config = dict(
    head_dim=32,
    intermediate_size=256,
    norm='layernorm',
    tie_word_embeddings=False,
    init_std_down=0.0114,
    learning_rate=0.00358,
    final_lr_fraction=0.1,
    train_tokens=151800000,
)
Each number is 500 + 25 x the weight over its row's rms, rounded and kept within 0 to 999. Layers, rows and columns count from 0. Numbers have three digits each. The size before them is the row's rms in percent of the matrix's.

# layer 10 attention key, 64x64, rms 0.105, rows 24-41, columns 0-63
111:453528491442519476500514534479473496485500491521502502453542514503513540505497477476468505501528520507457495562517516521546515526497500471429509479490485486533516504486503505516511480469492507
124:459479547529485504521480480518502508499488505499498469484516480536546540513453446515534486485468526473460522514506525442482522524521493526479513495508520485530506472519493492455497518478524475
110:498497505481490527494488492540467504516492488562490513520481542522497533535485501468517511495523535485438497533493473515467497535473492528475495537480509498470520470548526540501481464475486475
098:473492481481523511476513491449499495500502521525481497448550515506502509516484499462464492480490513524490540489539465470526490514525498507460472456513457493450508523535512481513507535541507535
116:539529491522519500509476480490528523498480520526520452505457518462486535511520538535492497495503472507491508479530487518497511529440508482485448511464476554465471512492540483520519496520471502
104:496518492507493470501498512481528490479485480500520502489501566447465468493546496505459483526468517476506476497520502500522522498503506461479530515477464546501442505482545534515507460526521523
095:494530504543480498516513485491462501468456454476508514481523515480480525544529500511542525501524506449488515492469526487480519475499482474470529519480499506504480506470562514500529500481468552
093:522487508445474503475488478511495495507533527531529474473498507481551556472497525492481477457523478521505501519532506491495459526470479553490466513519443515489480508543506499506516498532494512
088:544477519543508527521494499512536516518518501505546483452460483455488501495518531517517492500504496522506527466534527489498473490516478494486465531479498544489440485528509528474497441491498477
096:523472500499479482485484488523471484485541516475508515481454521514493514502486528517512479491484549494528536445493516479504500488490473573519515514523475501447479514547542454508506494487511476
091:515521515545514500501465491525498522493514537484522512465469461501524507477546533520544518507489478507496477480529538489490506482522483478507487564473484535506495497512533522476538433485485490
092:496517559506519525529481445541519503547483522504544503512501445490532462471518494530493493495486517551482473484493502518476502477494496504523479514485503496498505484534459535483508469523509450
089:505522504456507490444528499497491527499539509466509462492504519511476509531497526508454473514533502502548493490480486518514500496535503494485489507529453531472538469465521451498488540548528504
087:495514468458487471458544508491518512474512489476452484515493523524518469534506540503485452496540517500537530498501498561514496529508507490476523493523497510468518508443488472511462529524499487
108:464506486509527518456507514503500503490508513498464517503450494520503464504504490524495487515465472536509483500462556491463505460586489486502535547516513523492460482477515494467502507500523497
096:514488509481490483446504495488516526480507526545473473522525497513517538468488511539464489487520488511521523453498470482505527524462480516467515508449456498454540503514541484520516534480498488
107:478544498470478489475485509510561481464490481497463509509486479494526454474509478547519476485524484488478516483485541509473534510464503467505529530464470496495481494496507559509524503450510501
091:518482469492484476515508487476507512497519479494435528556522491536497472452501532545509487528470509520520509470492535540473482506473483522522520493525530509502526526456469486522478536484480488
# layer 10 attention query, 64x64, rms 0.119, rows 25-42, columns 0-63
124:471498513505522487541462500536499469515486505527510483496537469496546525477534455491479515489485481445438474558495519469487514503504507523484504497481498486520532514503485550532477514481507478
100:493456518442496504498518549531472492489495493531536453512492499521503552483470507502508491515469536509468528536460505483513546512511467517537543514495532486476490517518498489482501494490472461
113:486495546519523505502495479490505508502498503504479496492529502533526537528454494479460458455484469518499551464515501479495523487513519540482516496540479498465499482508523504498495440465494566
096:520502491521530482473525497460494508470513478516466475472476500482551487492514549517470495493506497522507499522485490546508535547464487496486505485447475539487513544481549490500499519496465546
102:480501525506510521475521501472509492456537494489514528466470529459516470501485519472466480500504508480522473520516477495532500524466502494461555515509457557465471465522510528500529531534499506
097:500506482517545492485493528501488515500480510481509505455464524481454536494545472478490479497496494429491511516472505524457510522510508485470525489501521487479476546507519546501513553538468509
090:528470529481484479520480474472494525454513447495532468493506492509542535488465525543498474465489540515511531504493508526495516498468512525547516486522482511517537491471531489484450489467487508
088:555499521502506470478490514470524510512549496492536477470458492495487540478537522477463522464504499560520511463441528507532481485509498505533459496503491498534498479493479493485516523487484490
106:519480480485541497537525487459487481490529480482535499522512486494492517517525526529529473494501527479491540470445508502493487476481479539561541477507486524477472494485510474492437516522477500
090:531478503481492511470510517510551484478533494511533502496437511505479510447568498507495498484450453498497499457472508510518511498513486493527479502524485517513504491465487501517536556532495481
098:506474491491474524470460499523500494511550468535502493488475496535498460435514480519524523493514498523500491515493541478551461524501500522531520507484518492488550475522452510485502532496512457
094:473510472501480478480508464495486513534524464475508498481525488526519498523455508508509456477512522518557535490483485520492489530494478503502537530529467505463498451485546478502525521504512563
089:482519486490484493475525493434503508489477489486470474516484513520488462531455523528513496467522536530500532527511483557486505513487492493493515531534468541480484477463513463518485463464523524
089:489510503517475516471529503500533492487475456470480504539491516475469475477512490492535509512495520494524543501456477455519468509511477471481493489480493548527494504522536480483552535550545508
104:515475495472491476501526494488460513522462518524466499518528470535543526464479499550485476485507485504494492506468478512472505540453477498555512461513484518450547474500521501510470510517491511
088:495519509476477513510523531491514480487448465528473510513473547528492507467495459527476509476530496463482491558483527523508460528482479487507482504485503546513508518503494562497468524527506466
089:499525464499483524533498497473502515480486559488470492527479508510496470488521526556534560503489511502508513507506486523444486503482491484514500494491527535485516537463488438528494460532508482
086:554524521500544510489541497464512524503482494482509512475459555514477519526468493488480527472533539498489544510494523499523487488477460509482490530501497517498452495530519520449534485527506521
# layer 10 attention value, 64x64, rms 0.0962, rows 0-31, columns 0-63
108:518496525458450450478483524498564523521486491496494523483473500509515526496486495482494517505483539459533469526441498493490500505485471502491493483511534498482469504552520515533487553509502476
114:481436478494515465526523515546493465498479495479493568487510490509494524493488488516501467477491535556506446532495484481485486506487499512478516535507500529482453470507498513520475544484508513
095:512489478459445493488518482487489485549449496481490463495469517475531513534493491525470520503503508499509499545541461516484522483498514539503473472481531499526477516452509484489496510551546502
099:473480477508432489477514506488511476458520494480494416522467521512553517512473529473478538529505497496512508526503536495499519510532504492520447479475506507481521483473516490497480481504517486
109:484445517490486508475495506461508512581453506502518535516491459486520501521508550510486506512507545470505472509500534527454501507494489507451471478490501486526504547499497526478479516513511497
113:504483499489513449483484477501508508487506467523482475584491478511518510514479521477466449526469498497512460532488528494527532460500485509504577475533504492522514489491494517511519501533501501
114:521548507449537499519490488500527540520484477512504552502477518513512517484545460470489484470470448487498477517462466494459507484487516454524536494497487474521489520482486510502509529475506535
120:491544496530498519507485502492536527474566497492512521504499497504514517498536525480503482479497471501483438505482504532502475481467526482470508499473475466505512542492495526473476530421518527
121:505508499519444515436509508441461517541497464475507488547493479494539530522497548513509507502474503493514477539522503513475528508467498500479485456478505502485524509462514491486481536495515520
116:508531511516450510499494497471536520500488516466512462458487551464523490522500519482520544468550449482498532538528477489517470500490521509509461529483525500498490530496481463465521481496505489
102:497479443496539471496491484478465528482531498505470475493529521505502480458484467537558473532508482462509536490508498470514520550530507496526481503537502476456509482494475488512495504495497548
107:536511497469481522488496540470453499531474489529484551525492525506516506511513525500497520481473512508475500492537495448489499531497439477507498483560538557491501485484516483523514485525480480
104:478480511502499497499506492479504511490490486556456549455524480472483467494524472531487516476468534516512464474467490521500485542518491518508526455529509493507491510516525577506543497521493500
103:518508500484498495491494502521485485578445511506494494496505528478519528496485467522479524518483495421502467519546492450466511497513532493519513474458502513518522474476488526482507503475528518
125:468499489523503488473489482480556539476488475558485436520476516481504484485504508471508514518508513487521512501462549540472524506539509515527483489503507437519507499506474510491518494501495550
098:537538514478542517498523502506519488521485514494533562540472514547508523496481520486477477466442462509473499514483503485481494495501473434542487528519487530508503501487505464521495499482478504
118:539533485462506420501503487456507528480500470517495478528464510492478501514530493471519458499513495470496471529501452508492521488486502489491502494536513471543500551541476487533505490482508477
111:477473509504483535507525467508538526466465521480484484431491493506525475459500481486523514493523465479521539516491475531499478489542534529514519503455516446506495480487509516477535482522505476
099:456483501514536502507485529481512500471502500488508560508522477504489449484525521504507499468508499546518509467459522510528483549461465485478494524547522507510509469529491503533467533511457483
094:502447538524534513498521455518507502481500496473544521518498492483425501465486496521511471515480546557530495512495497547496506518498464528481517470497493475505467507512494478503483497535478526
109:504465500550500543505514470539535486480502525496513522487506496489474505492465460482527493524519518507516542492482541501546461531463466513483482510515522535495455480539506471525507466527469502
103:483514490504504455489487518493504502441536477536465465516532501533499482475492478466529481523514456489491499472471506489485516546527531484533475518513504436484536453481483511517508518488518484
120:547482497517473528533498515470486560534503479461519516486513516458490498502487485496539484492498525502509527555502459478531475477467506531486485514466543505447513519488498472479503525497510465
103:512530508492500520528462494506485468533522498517513552496536528470518480482531489521492492478513486487476477491512492482555463471491531523523540519491480565475508483436497502475482514471512522
116:482504496515522486443488518485488477518484457510515467578513483493521511522484539508482509480475524528502448504482549515481520505484459501481514446514485500497520478484491502500496537514483552
104:487518474513472526505494486521506521453537494508501491447516497477553479466493473482520491517520459504466546483486491514540479454515524517492480537475487488452507488490484559502535513508523493
114:496511505502507535509458513461493537534506465469529490508476530477522534515520515480484529500483485512488505508527509510491511481497564523497476536467473480495527514462482508446488531431522493
109:498449521488499521526528490530480505573454526452530552484525483489506512504481500533477516465484509537522520530517479476517509447505506516477507515464493550486486515493516505485510514497495513
106:479516503495516537460511486513467456479503504510464550464524491507511493478504500542528512481514487502488464485487509493477460576497480498506538482503482521512501444495494519509517540495480555
108:528500511496471508476514516485520509517514493468536505536485465506526510495471512447476471517493492494548505542482453545497509488481468503490502489484534472465501514500536463529488524564501456
109:473529510503473531513493507506485446475537502522514508468534507483494472512511530548531509524519506555464479451512504524499463520481504543492485470509463527474511462500516533484478510477494537
099:529487477511523473469514525499474512445528507489460435489527472520485500479484491488493480541553503480519540479505509526498539534529484476524484519484509465480517496515524473529501518550498502
# layer 10 attention output (transposed), 64x64, rms 0.105, rows 0-31, columns 0-63
100:501475480522481521490481511516491522488518477538507465532508513518508472537516523515529461468516453515500431507526491504519497484474493516560435490496481522481514499483504480453504532529511512
114:467470493545487490510494494482452529518522520462502512513491514442482486516497506476437508497525502511520493492496473521509530510515524499528434466485471494490503538495491484554494547504537504
105:504475522481471506490517513465526542506538500520523502495533473534466514478475548498503499463488507496486507475530517496531480449476525512539475509501525453466464516538496545488496522486469534
109:507505503482533536461532496478505517521504492523527521472529509513478499517496500505501493447478488499505500535498550498540467478437503537504482503467504475489458488506539553449510474495504464
122:536500524492454493500510508474455533506500489498473494508508523541497480498462529505553460458479526500495489519532496545525472519477531467525470486510541461507526527498470505479458522524483505
106:484525477538460503461517488451494502500496529507517455458499519545533499457508536472508501468524479510469514532538523502507500523509466498481472507467454533517498477547513507485525520490493476
117:523491463509486500508447479484538501476504503513479465519492485516545489504538499522517514521526463542486537462494495472494478496517509515518483484498467527514536506484484495549477514514423542
136:541478506476545495465459476498492504507495513521461484485505519524515519497519468510508485513477487543517537468477521470519475560515464477493484485506487490539522517449501467541494498546471508
115:512494518473478502472523549497479511548515478513518492498517511565529505487474526483515485453478531533483491503494510508557451492484503462527463486502514473542480512517483528484472500502458484
119:511468502476541504475501489536540527493530473506523491512540481496456539507475502540529483504442487500482510456479491488486476474474507503519535516519550486490498503492559504490508460507471528
102:516541489492517476476540501537517443495505473440493524511501475488507475506509498472485530503537502504501520490444510494473481444473501508473515518528504539539502476523480513483525555494519498
110:445493529513465539513515529518516514517483480495533506502495480452537482484476484494534507476525523509448449520513450504532522472514537485507501502500499534533524492517504519470458475484511522
104:493491526497443512524485505459510500479473484470460508514462518490540503523504509465537515520526509499501464472469486522542517498529506484491522486508511529429518515527469464487528522542517488
109:533489517465479500524529508470524504490527508486501507525496468508477452482523588478503491467508487539504516507499469519511474474523497526505500479533520495496478487480503549516491519478435529
133:538512477494490491460483487470537477486490483494456490488473504540537500513493531501523488500490455493522520522497565510469443499476517510497514524495516508497519497542539512440522492531485466
103:473492448504500531523489515500518532486497510524544481496510499464533463501523447502499495514528493524458512511519485491487520517493532505517492492465473537546533507473469519530437475506461477
117:498523519546501480491446504513496514463506483502492442474513475519537532454511490482508477472533469484469519464509538461498499496481503513517491536503486549530505507512526502462524522514471543
108:527511497479488474506526463487555508463496491516471511530512533531459539533482494528508499538494478515513523456464497527459484482479514535509520496487497477423467515507517495522522481490494491
106:467503512537511507489486498544452491513470492492492493526474533449524515551476463499523517527497528473493465520493466495461534513487499478477485495476482520510561527529482474491485505524525464
096:501501440503452489514484529504458479535504515490475493507493557506512535485496501459468503513538533456513489503498525509444521525524526466535482533481525484469513495501480466512506502496525470
102:484514446497531516505507515540512521511518503480484519514497539448468500516473512499498481521515504488512451509507496515435541497514478471500507524490505504475495501466500459480503486484588478
110:511529514518530495477505479508513453481465477488503497493501491503555488535518477474485515492499471539525533512470525454476469489461493558434507476503468532505483508530521522478519516500520497
127:515502489498499478492511492550511506508551496502531480503547479502492538482488490496501484516504513523531452441486445527490478493465474455535481507540510486518476488506528481532495476505496557
099:497468521482532525490503467496512514524529544510508508503497463485480482483531496523491523517496502537495510455479433478510498515529460449444513486525507493497534468513491514567510509507494521
117:490465492512468527474507552477469494547487498491505486485472534527536475499487552477506509467478512501484487558524523508527468525507489471505472493474508505548519504561483513475481501503485467
100:519521507491537510474501464478541502505497495507484509511515493517441504525506457534503504568465474531531517467470484500505465477499455521468525493487479488501459498502504463532521501511552517
127:533510514473505485474493475496481488532514508520490504472538446534501490510507505523515490513448502540534541499485498494506456521477499476516496494518512463528504484481541512548490484528422524
118:499493468495456476523527515492475525499552528487529508518505511491430498503495522514482511535503529482494484493509451556523511500519516481544485471488508457487483513488478488565468494498476515
114:477456525494489522514515513514522510535458474472465536554452537471506465528491506478491521504501520530495500492461474479497516481550505474489502461497513522490530529509451494525508514490524464
106:489515479500467523479481511524493498493527494553559462487532561560516537500504476504506486485496492528479461499526497509481487485461495503535447521486481467521462503496468495471487502495520496
111:482463539475545517504503517494491500569450519496457536510479500486476489505513452483475511501466516494516480497471498475529516523540493480468526483538544470495515504515476476514509497516540485
098:503532495499490490492488503538499446473486430497541506480489535529503517529487473497477516496510510484515504533493546499476498459488499534481495510502475510524467476500474536444533527467542478